From a checkpoint of a small transformer trained on Wikipedia: embeddings untied during training.
Each number is 500 + 25 x the weight over its row's rms, rounded and kept within 0 to 999. Layers, rows and columns count from 0. Numbers have three digits each. The size before them is the row's rms in percent of the matrix's.

# layer 4 attention key, 512x512, rms 0.0746, rows 172-191, columns 128-255
102:500463486472488497480531469502498522469510491529502514489521488489473515493533477522514552467526522464497475518475481499440472508510482492504455495497506477510485518495483517487521481486477458451519527504489510501490525475499550504527570543456556508512466527541522503502464453478486472484493495466491502546543522482551518494480555505509499497500477514485501499500455492471482472504513
111:536523467475554508514538492477498523522496510514531526501463494530513535494525520519493487499475523469492504479500453524506525444455530521530485486471520469483514456494508506441478488472495528492520474513529446480501513524544495470485479495504512527475463478524486539465488453495499535532485490498516495524506463511484539487523506509498546520514499488535502499480504454539497528504525
101:477515480472519498530541536496511510506428467504505512496513497528500487483439535503533483514486478444513468537527517504506482509453509529469489494442490514548491485537517506489484510514475511512516518483482472510481459497484486508484499488529499487553497481501489520521541495501429495498507529528508525513500444497516510473509452504525510456479471507493482510504499493515497508509488
105:484525525487528542542486494461464503508490502445484469474468488498502526493537488505485534476538469515490482511490460505471509524471501503484533495525490519488495510480520461534499488512508479505455498524485479488468493543495517504521529506519483501474503544507510495484480532457500495456511520535474514513525532533499493524503505500480523521501507488508546532541496462539490509533480
103:504467526505489515447534481529545489530502481525497515524541522500462536519468491493510525530481513462519510504512500468511505494500501567504507487517446498469511527503484487468503509539495509507503499535475496503500464511516486522544483539508484531468505478528499519494520447493517516575508493473524495454519475487510472506532469537467494493476483452495492507469500465518447526465518
110:527475527491492518520474483510521519491512482494482515473522507543509542534501538509451504450469519481466564500498536505459506527485512500488545516513542467494476491549496488479523542484544532503456476478497482499512520519503524490507493484480504530467472481465492529483530499522520499479552521467476494513506527486536513544487507497551482481488497508486474511509498497520488533439461
107:493518523534487493498493511525482418484495536471490515495521536503499472494471513514469505454506516461521473519505495513522484477492507493467507501493481514521489507508507470522500522506509496571491486497505521445501468525518520485502511461523522501481487484515521513498494487470510488508503484503493477533498475502476438484516497493504519499510513497509471492463464510517499495551462
110:536467500506526480523462491447550475477487461560458551531527432490520456504452523574493521516557492503510493483495491486471503542493478486507504496471499496466501465475488491544520483479502554527530494497504500522560518505497507501563479463526478486507485486501504455499515490525530508491531537499510493545481474536524478520531486523500482481518512500490559477491474518569468495525506
108:480524469510546482502533514480486511527510507459495508527498486475484487494488508532521525497469473459535514520470509481535503540466477516544525481478520502499527538501491537501523474491486509475467503475504504539522463492511506499486509486489475530495523516516520516527520469488539495517476484509515516502474490519555516484516489496451489493510515523504507478513500517467509494468555
103:490513499491480496531513524509543501499504494505476488468508502465489533466492475493505471505483494462537527457512487490559487480495536493501484437548488530510489553482498482498527445506534495534473496519456493515520525525474492491499540507442486519488516507482464487456499549496517459506500483522489538515533521528465510496457499488486532523509509540513483458536509495522516520492525
099:500486527494520544503499513500523543512527494506535500502512471505501524516510547533569540511530532491509497461502496478513515517528514476506519486495490535507502527516510502462508504474485500505518497483512506511498498496504510511499520485475506498543473546536526482519542514509496499481515482532454523479483491495515473493574573536538474492509555561504518459506499484485541481514467
108:498501534473460482476495523478518527509490483556500508524490500540509483506492487490483566516548516496469543553513488480496472490472487492478493519510510496508488521475474488527510502538497482536534523541495504492467515487539485534510526530514514501428498515487521455501531478546470502470511506454487519527458459530502534499531550512519455520439494540500491446484520499500486505522529
099:453511456489512534482477455519504518517510450478474510478489510550496520453484478509542499484502552536540522493517512484487460543512495524526537493460500483488528484499481477475497522468453515531467487493532501536493512494523463458499471541533530506518494481448522532510504498535466501546520440491511519492536505474490481517482502548508497514522463497502508475546488528446507448525498
105:496549517474513483462508478513514518502500497563464534474521473472509496522485467435473532539490454539441427525476491530491508500474490458526514448532506499473498508498497500520529500478506484479484502503475522479523476523442501467452486515518488487512544480504509508505518511481503497518464495512503463511475506468541495513494554495511502535540521475490469513523472485502496516480518
111:517501466499474515438482500516525481488473547521529478499512490520547495478509477456460502531521474529513491510552491494519455510515510521495468502478506537521502501508483493478477460509489520527494471501515480509482474478488470478504461524479461504479469450498493525525516519483456548522462513548489470515552475502480477472478501479506508462482507488524491537488521513502543519470505
103:505488491505438502476524498531568542485527507518504479470532508478490459490487498553493498482528460490512525552457500438536485504511515511519549521491484458522505491494501502508504530512540509507513514536476554505544526499495531498521509502534508478503522451471534513486484519554508511488514469483464503485515500488480496523496500494463522489450505503490496478500534538486480482497486
101:480518517522516483468475550480465468468483512505543484488507534541512479482510518518487504536490513517456471497479518509509528472496498482535550507516488546472483467490455512503523519493506512474529532509479492490496492516508544526487527527459511513464501474532511503549485491487492522518509522527506473487506519524488522507481522485470480531525515524514464487504494544501498494510500
112:495446497510511467535484534542516514525502516520492470525474473484477511499478455501542551524482468495495503475504476518534486462477524470505491515540488503501500530513515493534508506457439454476515508482489460506479453558534468518475508522520522481553510476469500495504489489519533528488487500529515485540521465497494526526478499488500513553534476488533511503490520464497521540558511
102:512468483486516497568467527481513537490545499484504492465490483488544528507444467466525451523503493521470486454511479518487519533555480502476501505509518475496539494531515467496515484478507505499501483462461506452491501499477512446555470485552510501507507459448492483542502526464520538495506509490470468510533482493494520489475506453499475512505498510481464458494516495461526488490484
102:525486526529526518458505517509537512487501506517477499467532527531478470471505501475536482494538502517494481493500507496461486509542533498529475453540521491476515506471490465499504468501472499518494500493500483464541533405572512527528505524506450492484457497483510497519478479453482500499476499519502489475475502503498550537514453532556511497528480498494546492537483491514474477518444
# layer 4 attention query, 512x512, rms 0.0772, rows 173-191, columns 128-255
105:502533492502504512505519469478488515520484547489472503532507523524469572474543516504522513512505485445544502491468496477481489472501501503466499444479498499512482533495512495489494543506495525483454473496501554500519466482421573514552504487472522516509523539510484486494483495534532529485493519500493466492510504482482501459481472496510467491471506499522534495432493511528487515476517
104:480516541528501481565493478497501463515477470466489510495507454525466511517553487527458461525528517531462493522511489527512492560477526493551507507586484460451498510510501493519497491546494517508501472442481465521468540496482553501500487526501488502513490524496461496494502450493494521524502540475516495471496504508513452502462513490539507466492464514504509476482490493527548478526520
107:493481479487492493489537538506506498527524519522531493494473510475520511469517476464542520564525468499490503480526479499512485493485519499517495509491550484462465514497482525541497502502496509491537521483488530498510516501567509463506477520494533532497513507505504504466478513437529460483519518516513494478464515501514458495532458482509524501491488506542530469505519536527507554506477
104:544465533471499494493465531478447465480502507500482492505545478472472528490522466495491487488501513486474506544532482528531527512493467511445518551491484484512517515518505498490506494499450489485499525473494528454494516521511521531527523474474465541495533504500471510502491507472491485527486501473491462515481510478512520464476508480526492476513578497502460540510505498500533485482466
111:574491487532498481484487476467474515458474508484481523517498479474513494484520472499502472489539484477547476478487499473543507476516470518467490510514517529499510506467487491489495463513471494505491501525464513508495451504502498491487479566477527508503487509526497497492497508491492483512507505537484520481480538493532478483504458519507493545448492470524497447519485514472522481540502
105:530490498494428507422542481493496540529541465498508499493526487481506491487477498524524476505515469501481522470530494526501493476482491512508463496523454530497536516509512471525452478523495492542465514525482535541498479482498505511529488471476518526523491496467515484508578475543533524502464495518482511469523495515472483509464515561489518518477514482502502526482487493508530510479549
112:520500515505462474507471559518509537487511482538498509480490438526437480509467523488485486483497493550517502521510564488520556450494512517498496493489520496500493500566517559564520505479515494449469488475509506477474465496529492472501477538482491463490478517488490461468458474503580492517476543466523494506507490510537471476494500516509476508511497521513498486485530503506508486466484
104:483536498499490494495517513504465464497472505526493476482502511488508487543533521491506528537470514480495435457493530508484507487515467507484527504489472489510570482528537468527480488499475530488531491534487535527470486528493492492537483466478525537531529489495498512474496498516530523525514495540471509472516500532450516546504507527465500548475546501525558520536532494473493512514531
104:507490496482513454464494477506513476483497489489545536542477514511514507498542519479462511540481526508478482506506487484513494530549497524526503512491500472491519480490496499490486501479496481510515508475521529500518513453514490495521518495502491516486489516503517521504502560446492519484486496508530499468526481488474499527543472450522490490500483503512541509494518434482507508504501
102:502526539493503520513464465520510520508524551458501537500509491514486488466480476481489519517473524537510480506511480548475504544477518488530530453500496510521501495477537500505482517470492535474485482512483501475480482490496447530495492470481548514474517564511519533522539526494482493529529510466515466507492497481510485505496535493495501518502493467484518574501490479467514504529504
108:471508493475484507476502494499491485513490479485494504548490464464488494504478526512506485483515498474531495502509492492507506479538540473494513516499489482514525488501485502480505520513477495497513486452490468518505538520485521542502511519550529520484474519476503487514450501496494472477539471498500517500476521490551504468518516526482505499485494513492518489502480495488505519472518
104:502480476494532501571510460494519523478532549534501540482507502482479505525489460475507489495537475486458496480477499528480501498483508528497477509536537489525455505481473479470491562504483495474476524484492492457502500500495455467550502506517468487476490553480473519486518527521479503490471474474479506497497474482477513464490522476522548551521494544486487498483479462507514525465497
104:479461484485530497480515470494526526508464479493495506469539500456524465510475488472489529528503479468487538541486512496476506471509507495479514508524531479486503525555516559509533499482475506515466531487527510437470505490484499502516468489491529505541473469478490470477512511470531477492517481539494522477485461485506481507519474484505500521476510491488486527489514472526495505512430
101:491502488510468474511526526528525511488513521461518514482497515519481480497472486477512522491488535516499495522504459511466490511507458488471552459493446469521515518444517494451534456511486444511499469517502485533482509484531501447500518467546484528455468493518490562472495498480546510507504510505518483507523476504490486527522482542492557476531513507518450542486450473513544521520543
107:478512465488510475462538522474486509450485502485536481532480459498516495519502439479539484525495515450533507485535545458517516506518498496470503491453513515495454514511464500520545538501487524526519535476527526518446476490465486488454499497503471446495522511497509463510482534542479513479489508495511468509526478511513505491485517521517484504500511513494475470531490547472465461514509
103:469483474481508494507536536516473480502538539486508486494506525479500549507465511496523478536491509486538524509520530460484514503497469477468485481504515489489503440564505490505491501496542520513511493483538489518492528514492484467506524535493476513439537534516509494506510462516475510518481501493470480526560506489486495529502487524536424527500547504507461528520524524496497483541503
116:507535496528510486501503551530472498508504464536514516477489501500507522502493486511468487511516465465473510496476470492468513501527493449469478506486491488505478485498487476466540512536513518487524469536508446507475502512503527463505501480490503517486494526484491491505435518474519524469501489490512483519493500517525526456492526486515537500479531552527494531505512474483506489550519
101:511521504508516514502465478496552491477510529504532500551511521542497452457507488485494515505493494490564514505484471475538465497506502486502464518546534553488538527507483537533504453486497539522479515492532506524522498521462512499506492500488505505476445529470518557467502494507522518484515520532498517531520509483505503531482485479510499463450484500525519528480487538508484476536546
105:490512517523493504494494498468465495523530503532522511549499505533491461515452502531526471473502502508482462487495475478535549460495486466521471523486527518527479460522491510491510497500509514476518494513513514497516473552533534497506493509477502511459481507477483529497492484477518554482511500497473522498514468512502462495462492509482500494519533531452481543520486462516465490469534
# layer 4 attention value, 512x512, rms 0.0785, rows 128-162, columns 128-255
100:513459514466492484482498497521469521522486491475463487490455446457524505531496470507486508470477533490522451515481461485513506531493484488536530486502491468514465448517514525482487461493519500494484507490457538488474462493490463487485489470503556561511497541478554477523501510566526526485476515537549548504470499471471497504513480502487496504506489522492501537486566499515519497512488
108:496443507513494529449478489428498494481527479505519451475506488510527526518486504501490494502483515489502519475478475497480453525503502535522548500523483507495557479482513515515537487522494498508515553524514531529520511524530520487535536505527512507535510448520517511474493508506500441479488470518497528473501491529505500508519495516509453539524515512506519467500476507515473532505480
113:442511486531515477483553483488480459496498505478468485466509476498516474469515488464480519513499522502512539483485484507490522506460517477497537492546523525496507533512495522502476512475509526495510466486464517511468525510499512474537519465524557515440492542495466484470485515515520477482553543489505467481534524508485525532492535493492494506537534461510492497530452547526477515525496
099:496461509509488500528509514510509473502527513513575470481557475506487502514487518519472512518500504464498480456515503490504518504467519536518519520509509518516473549468525529517532531515497515544508493526447476522523522503484472520507506522509462511489502533470440523514498529493434493540479479525496493506481520454463520495488518500474486508514496539469499505492521479496495450475515
101:500473472464490539520474474500492518513500499501447498541450489516484532483496473516494488489486508540510511499524501502490516518516473518459447482510465482477482519520498503436456495482495537467475460540505537480512567459481489459511501518508520512499501487490556506490470523509507508490490551525503472491486523471482504548508505491514451510540504531556472487487489526531472510481478
105:498537548490446486476528502467505506470542482494467492434540491490497491547508488473566486480502497522536531504509489520513480495523522528496529495466483506476480505492487491485491519487499503486509494464534484536526465504522533472513472507469488503471526502512560475493508449545485459511478517489476570508504478455512473513463483490476497483466466516463475454484492517484492473485530
108:505486504486459526478465457516524508518477525514470504500461504533471494490527512454522513486516486503484497517545495492461531534481531470500514502504518495508501466464523531499512447500498471460479502473452513524478504512503530483489518540449519481495487523520510520482448497475496505495491497504496508538505466536507512499475472498539473476528488509470525479542524491499544487444456
105:441549519514483512486483511502518518517513502510451493521498509559520462507501524489496512465571502528494488465538442516488478506478494468505475483471415526495506474501504473505497534478495490532491462492520473515537499502493520470479475505506528482492468530535493509528521533478505503537525525477494536492466503500509449533500476536498476433526503542494484528461461520521534519508549
105:517477464488487514502495515535500530473530498520492512515529467524524505492476517541512513488515492538511474501492502479492484490511498494537534481511491502461463514499514481503512498458490523494497494466478455476496465505503490492462435501489516472512563446471524492532491508463519482477508490512478506515463528545501474457490481518529496481517484458481506542492480490509468477487463
105:530501460507510471549511508475518543493514543489531466496517525509485464488517514504512484466514519486514508509515513439504500528470516495485491544523529533466469466477516484444522446496491512490487507474530487517519507495538510484482522502487499509538468508448503523519484516534512492509515448508513508514488488513482525483492513498507485551460488493526528502499480518510534527510471
108:519511505527502491522524529476541533545528505551485504521491478507538486516488524471527471528487498514498457474504488491486477497486494498494474532485467502502460520524502499510514520524520470482472518477528524516515517525542499463553524484511521495544530455526525511483522454454503524517461492520531515518465475532508517523500522517458453504504497473522537513499496485510543479472476
104:499532465499491498448447514462501518521510513504486523511508471430490516538501503489477464465462505515534487484515515478513461474553487459497481475510528457477502512475476502514462466515490442443511505516494537490521419518458507520486536507495501520549506483533521482485505514521529489507524470482512530503524443488517570475482505534482475485492511495508524545441494462490463487462515
109:501492508502510497490509518517533479499544513484512517490465481472507515476484460514515483472522510472503475486513496505502498457526476490482510480500424525508501468514527467514529481501530554516535508471524483512486524495521525504485466524455505501454504498537462483518497505548481483513492507494508505533468512529511471495489500521467520501495471486491526478488458510459511495478504
098:511481517534501518492527501527537556486509531533484523497501483541458501489460510500501505477503500530498522456515471475528474496462469491524519492479520492506478550489445524496479472562487479541512552453491488495492527506515480522488498492504494463504503512538523533496521483510505492495481500496511506450494455539495533510470515480490533452517474444473516471492489465514468538528502
105:470452546515463500497456526457497495524522504512567493517541511465535475524470522515496484490543490527481510552499510521498522479505487464490479479494526482526561493495464511494503508530496496523508498514504501471509535495530538566520496475491492532470500457501504511487497456538525535505474521484495467469483501487519509499501538512499470482510479512529501469474537538550478522543517
105:527561560483481488554483504485499474521496516489505552520525500500530468487509519436521486487488488485534487496522495532473517506513487481448515457522514485476507545489512515522475464507500525431498499514502503497486503464517470538482480474488508509451498490537480496504477515538497498503446492496521493519495515432524472464490506508478518481518491482501523515448475486527515504453476
113:487476492538451477484477536484522536484484544462496492481484479474490524494524560461514468499498491503476474459491470520481490443512500474552457510531568518471526478488482490537483531482496500522505525482470505508499485474491468497483439517516508493529531454509514513496504505505500493484511481488483498491560533486484502495491526479538501448478488519549499491507477568477490482506463
114:537515480503456509520533518482501532539510489446518483498499552536481502520507520485540482487542468478501466521527465484476525540512541528517546520504514501473520445490468494506518484483497511542476513516495484495481507535469507537494547484482483499513461509453508511495487505504465488485488475521520537480494475470509471483474469549529525502494485528501466479510512513487468502468532
105:501507491461515475498514486477479442481536498512516514452505464471515514479496514517498486527497527512503504488526497504524480525544499494504460524475462509495541466479513497526461563523484496543499528523461502563468520504478474492498515462468548457488479502500456501492537513524496499495523498501471530515491517546508501483513494495491483471542499515497467482477489540492473490491519
099:545482511466431486509481559479497496494500465490507544528491477476527474479534542503503490486518520508527506506491483465532483511538459564490525505493533514424522522516469475521469554495545482442511527503488504526474527486500503509529538507536503531473511536555533483484526499488526501541502485468534523534499511504532522510534499498463506506498543510498509464438452529522490496484477
111:517483517523506527488480513527465517520465511520491479540519513474508529473511480507503553527532512554487472491462527495496509502489495487502542522466510553479502481509503499539499496533513473504475537472505471502551433531532489480480500475491508516542552503525480499489503496492522478516481507482432493529514485468471502512491492551496492498469508559500483477525522503485542505489479
108:507488524487508487469507497461454489470507504472535548495465481522513514462496515531493507498537512528505487498520502521495460476507473512488494558519470485547485502517536500520506511539482534492479502467490484496485473455496509497476509524516497510539496517510464539498498506476478498481476455480400478458541528497473509487448516476499465531474519483519458464489529539461495532533524
107:482460477503484489483512509516515477516508455466447520462478475472493498546498511498510482509490499510500492527501502510499505539479505529518509511461520485506512503461485511500526555516518469534541500501472495492472506511519534496527540473483484467521498445520521517491521496493487528506525482504493487502491523522501497503540496493508502475480454506488454462524522521506502445482516
108:483523489501521448470523477493437488497554493524501526505486491487480472480509509480513537504462484510552488511481442456509501521485530550510548475522510536541523497496519509519486495508482506493520525528498481516476499468456527491515511489443521530492494472498466534501468505475551482483519553517523531488495486486503486491472508525495498527524545520499540517491472512471483475486527
103:485488503527528492498487525555498482513496493470506478492480529506470456474483510538473457521510482483494519503495513516482511495498509487499512480533470519485504491454515484517499519514496519457520483481535503499483540525499477531529500548521502494490476490510528540442531530541475496496509541523533495460475470433504487473523468528464513497486486515485499510498500493507509497506504
105:474460501532473499504447494509474517528459535551532516533522457518466493470489471477546484531488478528510489489513497527479488490514495529529491482511544495490524519505506511488519472505516510467481487486519505534518518512495471476461478541491503515477494503535548504463524534544487486537539518516493469501507538493487478525484476449548483500507502467485530527529477495472515479465554
103:505533485482496467516519469476531529519437552472514484472525504474519491493502538483508534460498490502533513436513466474552517511505497488508495512503535515471526503495470495490479529495513513492497489519498497552480490487466469456491487489522477514525508495492478474516514516500532535482502475524511486474563468437473478529530510502486514504460481472541507504475485541506536493527457
105:468541475473529506502456446474501484499504494462476478522484491518497530498509506509495533537455521454445487482482486481448508504510514542518491503500518483509479478493454527504431518486493492501479543484461518500506446518502480496534510485505519516501508492484533499504518471527489465538485509502519520479482496531519503496515479487470500511518508504480529537495506507492501541486460
101:488529471531492539499497485526516537481508518476506524503471496518499508480532522514478490470483510492521448526497542475561501515523509450504524476525517486480562501506491505475513556479540517440489520516465485452518551515514477502491522545453534539482505489509483517488498508472489510496492525499489442512521478490496485487541493534499453510456515498513488499525480543502513492482507
102:496479479524521474473526523513525440491543482513482532511483516507543510545551504532504504521510514461471540464515496525513502522496464533515525489480472489563578477505487464500505489481469489517516534499498513476498496551501485486509532462528538475477479520455488486505543460523531492495456512497532475511480493502481490503529501498497509457505465547464494485495496465440451498508510
106:564536500474499528514534476515491519518504495501494493503531558477457526510537503478523482517524524506511527461485482516517471501535494507515508473513463509520511522500523523500490459511494497537520500519510559498530493499517423505509490468543540525429484490486473519434522475515498478450493488484555495503513488497494483458508509531498531507511474512487490508501516551534492535500522
115:471515546508500528470513514502485535496471482513547554481514507537526499518448510531520460500496460518478478503552498487488533495481515446459477522504468453488499508568469438520537492522502494468505514492473486461508440477464509487483491500544483504505521508490450480472491528482508534498488524497529488468487511501441515473513508489475494495528517534503495509480501478492499522554511
108:464461533494521521459505520504506549482467464509547499525493506543537506480464504530450495498518557514469493487499550495500494540507454459477492499498527483508460471549496495479498434523483508515507492463505483480517430524467485512521488477495473487501507509502510507538486517460518524489499510502507469534490501542497494484538492532492515523478527531482458509460480493472493553507501
109:514531509508510506465487504509495531499493506530552517488493525472513495525486546514484457459530495513532516515502529501575460517469479488498458519483464466488478435489507506508504485458514493506509532472531478511526527503490530511496512484525516495444486521494508504518478578455517515505508525466504548536493482517450475458463535461515498511475494470509452466483516489510520537522497
105:535497474500512499474459489536511493471484488504486481521476479495502478474523491447478464503484466485514510534483483499481499549471507495525497525552512557529505545520499548489529478522512503525523517538476485477523506521473504502469509492493501506482470518511506463514533499524435462501511484492514521512512540520549495477495513480505466487502452493494494491511514510520503484502542
# layer 4 attention output (transposed), 512x512, rms 0.0735, rows 128-162, columns 128-255
101:534508521525439506470523506489448529497447536523577505494513533492525498487461524473505482518542503493475492500515495464520497477509500513499438512492489491474537541516503484511495485530518527531522479484591503528463512513487529491491475482492455522448543475531491514505534521497501522487502573497518531464523494483529511491538510480475508445522514471501513495508485544534481504492489
097:550500513506519485545469494503536480512514510478491496504498521532447484532447519507492472543505537516473498493506525459484534508499546459527497514538534515473529469543486515448476494527467473480481481482505523443497513490500501537456490528488479490485501510536505489471479473509518512527453502488484486488471487472492475503541479487543543485477491529513476487480477493513526533487466
101:498544522479488506459496464516481518443512507515492507491489517495483545533552489504514520504502433512495515482468510509538517452481461502468480492479498505517489504520561482528486502515420502488506493530484541492501499495465469534473511521488522517463444517495499505512459510499508505528508467515449487472482475512505500529503475541520512504527519499538458505518498502463526521487488
102:472505491534508526483492518497472515520474470492494514490500492518524506504534472552498445493489509504506520478503491493525519510496515470480517510472478506539493528475468497515529500533484515533535504532528492525522492510448520466499514474525514476558478517547540529492504516457484521520511551485482482514537483496537462540489493521494471530527465476539520477477531559446523504524504
101:481511515544447530498484561466456458511488519499497465512485489487479522528478488483497490488499485442532547516505499470549503483497510474498483488481479524509516523514530509533493500486549467494525531476541517499491478511509528525501512443504482453496539506516481494503470482488490521498512469442505494518481466507482471507488500466495570508497472521534488545527484491453499470535519
099:533517512515456517496469499517508495516508463493558496544496505535574484455512463479479477504480527479465524535491457459479493508520466490521470490497524507540494460506492537551528506467494501492473483495490518518497516515486510462499445526483520474554508462502471469507488526495483493486501459537513473479492537529515486481549493543530478512516507436520491492498514534519483503481503
102:504516493497477481505512505457519513519532480513523518503495520448493501450537517500493502502495520509521479529532527503439481484471525535518474523477505464508459517499508495498490506516508455523485480484464513476519468522469521482509526510507519483478513474474510521512502513518491465477511486513479509475540504507494502484535466510528498483496489487483503475556473502499487464537537
100:468492497495518493489430460519493504452476505469509504470513501444505510553520492510493499542488503460513477503520490514507506499489522536484489540504497522567489458510532496515526500487543495531516498485538441497521451508528485496476533509542477472512509475508465523514469498525489492477511470499525514513492497482524535547493484460519511456520495477504513497498530497502499515501468
097:491525516533480539498519522511529507473506488502519462502490511479482508494498508506504479464443500497511515509489517476499471542447536471495470530528506476502525518438510475516458491485550469481553523479514530517524515505517491487470479508493475504500478505534534490539554498492476505478532457521477489468463509482480491546483523480479467537481504526472494505489541484496480502497520
101:454520478511502510543469487512503454512501510473531502500518474514488508478489563522508523479512510484478444509534527467506480506464499502488527514535508475518492495499500521491529490460514505527512496471506478512511491508449528533524492526506483548527510502485539488481501521485442518512536526467527486511502509514534483531491488489491494497501475486469486485525537493544499491492540
102:532474494469507527501531429516520499488488486493465472506503486513466529527503500501462518492510519467489484522519515513496495529528499519524488490512484492517529477492509508540454537551475488498535553507522502477523459534519500504508469485523474503469466495508537438486511525498466484482502511470552526496487510499491505509466511500506489451516550541493502540497459472508492490517483
099:502479509473505519492473497465463496513464466532523506503481510527522494478523468492502537486526464502483501498508461478530472475516510476493505508485478518481498479489500494483473520462465502482496492497514461502475545498517471495485486504507521494488528530487473482503496504471544482516499496487498514524514528471473534495563461534523492493475535499479517514518551448506528495553527
098:490530494509512496490464498504528470497460518526509484492530508519486533537452502491480489558466465512478495481505515494486499531493486534497540484530540456528502549517522497490472503527511494462505482481477507481524536509491478522523519493532458522507460478477542512440476463512480479514512510514504526508503484499526487516488456492545516489484527481496512440486522519524510475498506
096:488487490479512488522488475450457514498518503528508499450501480497522489471503554524478500514470495551447540515498507515496480527532520536463477496525492455490455482516564487442526513507488503492526509556518469512522505486521514503491516466508494498509482442487481512470496493489522530513481541497511445483485523505538471493485517544506498509478529537474475517562474485532531499491468
098:528523473502519480456486534478497535475488485499490506507515493488471478462508494482493489501486526495482520509504483481488459515506550511502503468463525506539532477516510533504439519485474462495493528483482501457543494510486535486477470463489478500525535527490514573492470516491508485492517464478509476522511468516553509506479520519485495492479512497478481495481532497484479435528522
105:509526498531470526508510508473495530544506512490490479481479493492521467488468509514480508449505484531532497510471474518541517484509498480543433518494519479505492497462495503459475522492508479513447493477493464502487565497466459505581505442497470495469476525518506511486461464529474519490482519466493479504492500494497482493545480464504528506488517503469510478464489536555469481527513
101:515484503485505482500506478493490472526482512475472506493492497442478524536497443522494519501494525494470498461521560480489503485523498480526478526462500499497455531513505521484494524500500491491500549466515515520509475493507489512509543502460480497471515497515512490498493504532501481514516455514522483493432497478489499481457512528526476456483527522510473463471533514529491512538503
102:440479485536491515500468512494500496474474498488482514448461491511477501480455485520485448529475473534500510539521450516504551483492504536511516494519449515516478538520465490525507549487518501498504497486471467519512448446482515495517520507489537527557502453525481468545519488479523484499518546509471509509514513488505485507449549537472477491502476476488485503505492477527527490488475
105:563521524519497469481513513505494480489508483480469510491450484500480510519441452501510521505504542508470477500497568490494529469510506496523511519487520482483538475488472509513467502538515490522512475475459474494535533526539514561495479478495494481507480473542462476512501446484530506500577451481533513520502479484502505516513512485487535522483541493495524523474550519512470477530501
100:499480526534528532543513457509509522504512473497507470495479515458491538480510511549529519461527474505438491516447510488476484502512514512491530475460513452540467444512479521496515494549476489532481530492514508478522479498529469519481485509506524485482488499522472443524477481524500484488483474506510516500465532510506465477528491507469524509508534493507548526506507513487541449495493
099:543521511522497551461539500439486482513468485459479521512469522499514523511535472484473492459473475475500514495472489461527445545529526507461481544492502514499479525515524497506490508487480474492511493518516495485523466522444513497455471499522541478509529524523524494476484495442477519499543491548510504458478535504523506477492483488505467545516538454501491500458522478529497480471478
101:490466508492481526524489443544496455510514487486475504529507532516480458464510520538493459525509503575489513514513465500473506485477515525465500502509508518496500487474486504539507497487475463515466500495511502490503503512512519520526529500509467482487507541503506498498496508521557458531446535471513540510487489487497496517504439487483499568514519514557535478459498483544453511499469
101:510522510493529490443497501518525487495448515489467498557543533479569492527480524489496523544529481503495494503496469492531536483491486504489454452510505482522460512507469498472511488478520511480501501522501512506500491509540539483503517517489496482507523519448510535524532501515505509483555532506513545515493474520515499532528476445453514507469485510533447485471495493472508495526471
104:484490530530505501518543537520521501499473511481517445468480516481512518478485488449487504468539493505521467526492492491485490513501462554497520519508492529471514482525480491483548513523496491509478461501491484511505513501503501485491491489515507488484511494484488556502466482533429531495549522476481515440526461432484516488484527511447479473492443511489454526451460450546534521465494
099:474516562503476481460521470524522532498531497495535482497503464500465515522471496521518514503472489527489474470496551496496521498506492500471491480487574504513470503518526475463518526491517510508475533446470508510526518502501529489489473471452505535485520486487510504494476515444483521495480502472485509511523509516525534498502508457498498521502492486454528475503497493517478542556503
104:511493509476494516510535511500527531470468471496466501468491516437487468488495484529493510477498514451504516455466480494499488517471542467487486481470480506519491472478497466494432486431488515509493515479485501463483553480504534489530510536473510511524542503499512489536514477497534492522523523491525485468503500502533502529517509495485495470465504485506507500486470500481535488483484
104:499499510525521516518506539458496508507517507489454483443465516516485491561490483454485527494465527464520495544516496474521453463484474471513527541499538527491487514489531461483515513531486536502472515531499537503493510524482539496517482489442471503549458548492465512490520501485490479498514507483531530517460484516493530538464533514486469515488520501457475477510483511490482463466508
101:477483460444494457504513510527499516452509486531529481511498498459515473470465515484474495480552481457472507477495538495505478506448449447512496552535511505475501502503480491467487489492501466541532497504476475516477454460507493530521507513496496499522492513510489512485499503529469489532441528497516499489518473505465499519496520510520520494535468524461459522522514469452514505479506
101:513523545530481467484473546476518500520469495518518533483454459479471485480490502451542517510529452489494478447496507570484512527479546535511509476467546545475491485496516484518538479542507498490452493495503485502531468469499496516548442496459462493549492458473519521500504483511488494514533467522495477529499497512478462470502484470500552498476515496479442464505475476509490515492492
102:517526488459491467526546513462482465472507498497514518512485528520490482482496493516517506493492479524477514532495480521495528488536527497526532494509475522491585531449479504474499544536479491496484503524503537523507506519511461525476461529562495490502497517524488514514486525528506480518501479473511488524481492467519443491471500504474507505462513532506527516517487511505515530553457
101:476495501523529536516523549499522539520514504472462534541505538483505564512502492505473516483494532502491475517518519549493559525506518500526471519496486473481491547472504504489426499472476476478519499488513507452534500487507488499477427463499488488509502481511512508522523496507537505498465533502498532494498490493494445480492519520515518522528469484463489507498481514539525497498507
104:503473503518503466527488448482515482454488528481513564549491514466507499504511505507450466560560545491501482505479500493469474544496522530462522483447486493486494530528505499522504523467499518537494507531502488475515529509507513516496522462469557531501491522521497518515500504555505482505475502489454512451496519492530491529490510478490501497496509461500542538511491512508505532488557
102:531491526492470476488503505544494486499480514501492511507524512466455482494503497543523525480488486511477519518489541515526473480478537496514463525516515530501507529528500514508482534465475478492506514491494495554518499506507462524463494521471557502523522521498498489524516515489486475464498540493522505472507493524518485484483530479534535496486540545485500521467490505539496538468508
105:486478456500525445501505519500511479504502535536486507515506458502501513526487515517489482569484477476513477508525486494490488482498553472515472483549494514492533551471470536511508507514528449490447514477476537510498532515487490453494474474528488513532507511526504497504527483540448519508507514512511466473515496552520497503524515483532494517479504461522467489469489504539525529479540
104:468490495470453459519498497496516486505506501470545442474534481550463502486483526513501519509479537455446499485517523505494544479507518485530558520518491503538559490497462514475473499543508500489497505520528509508500476496480486455505472510484497489505497477509471541485494512488513484521516511479461477465489454532508507447492504448535474469518484508471488522509499483467513522436565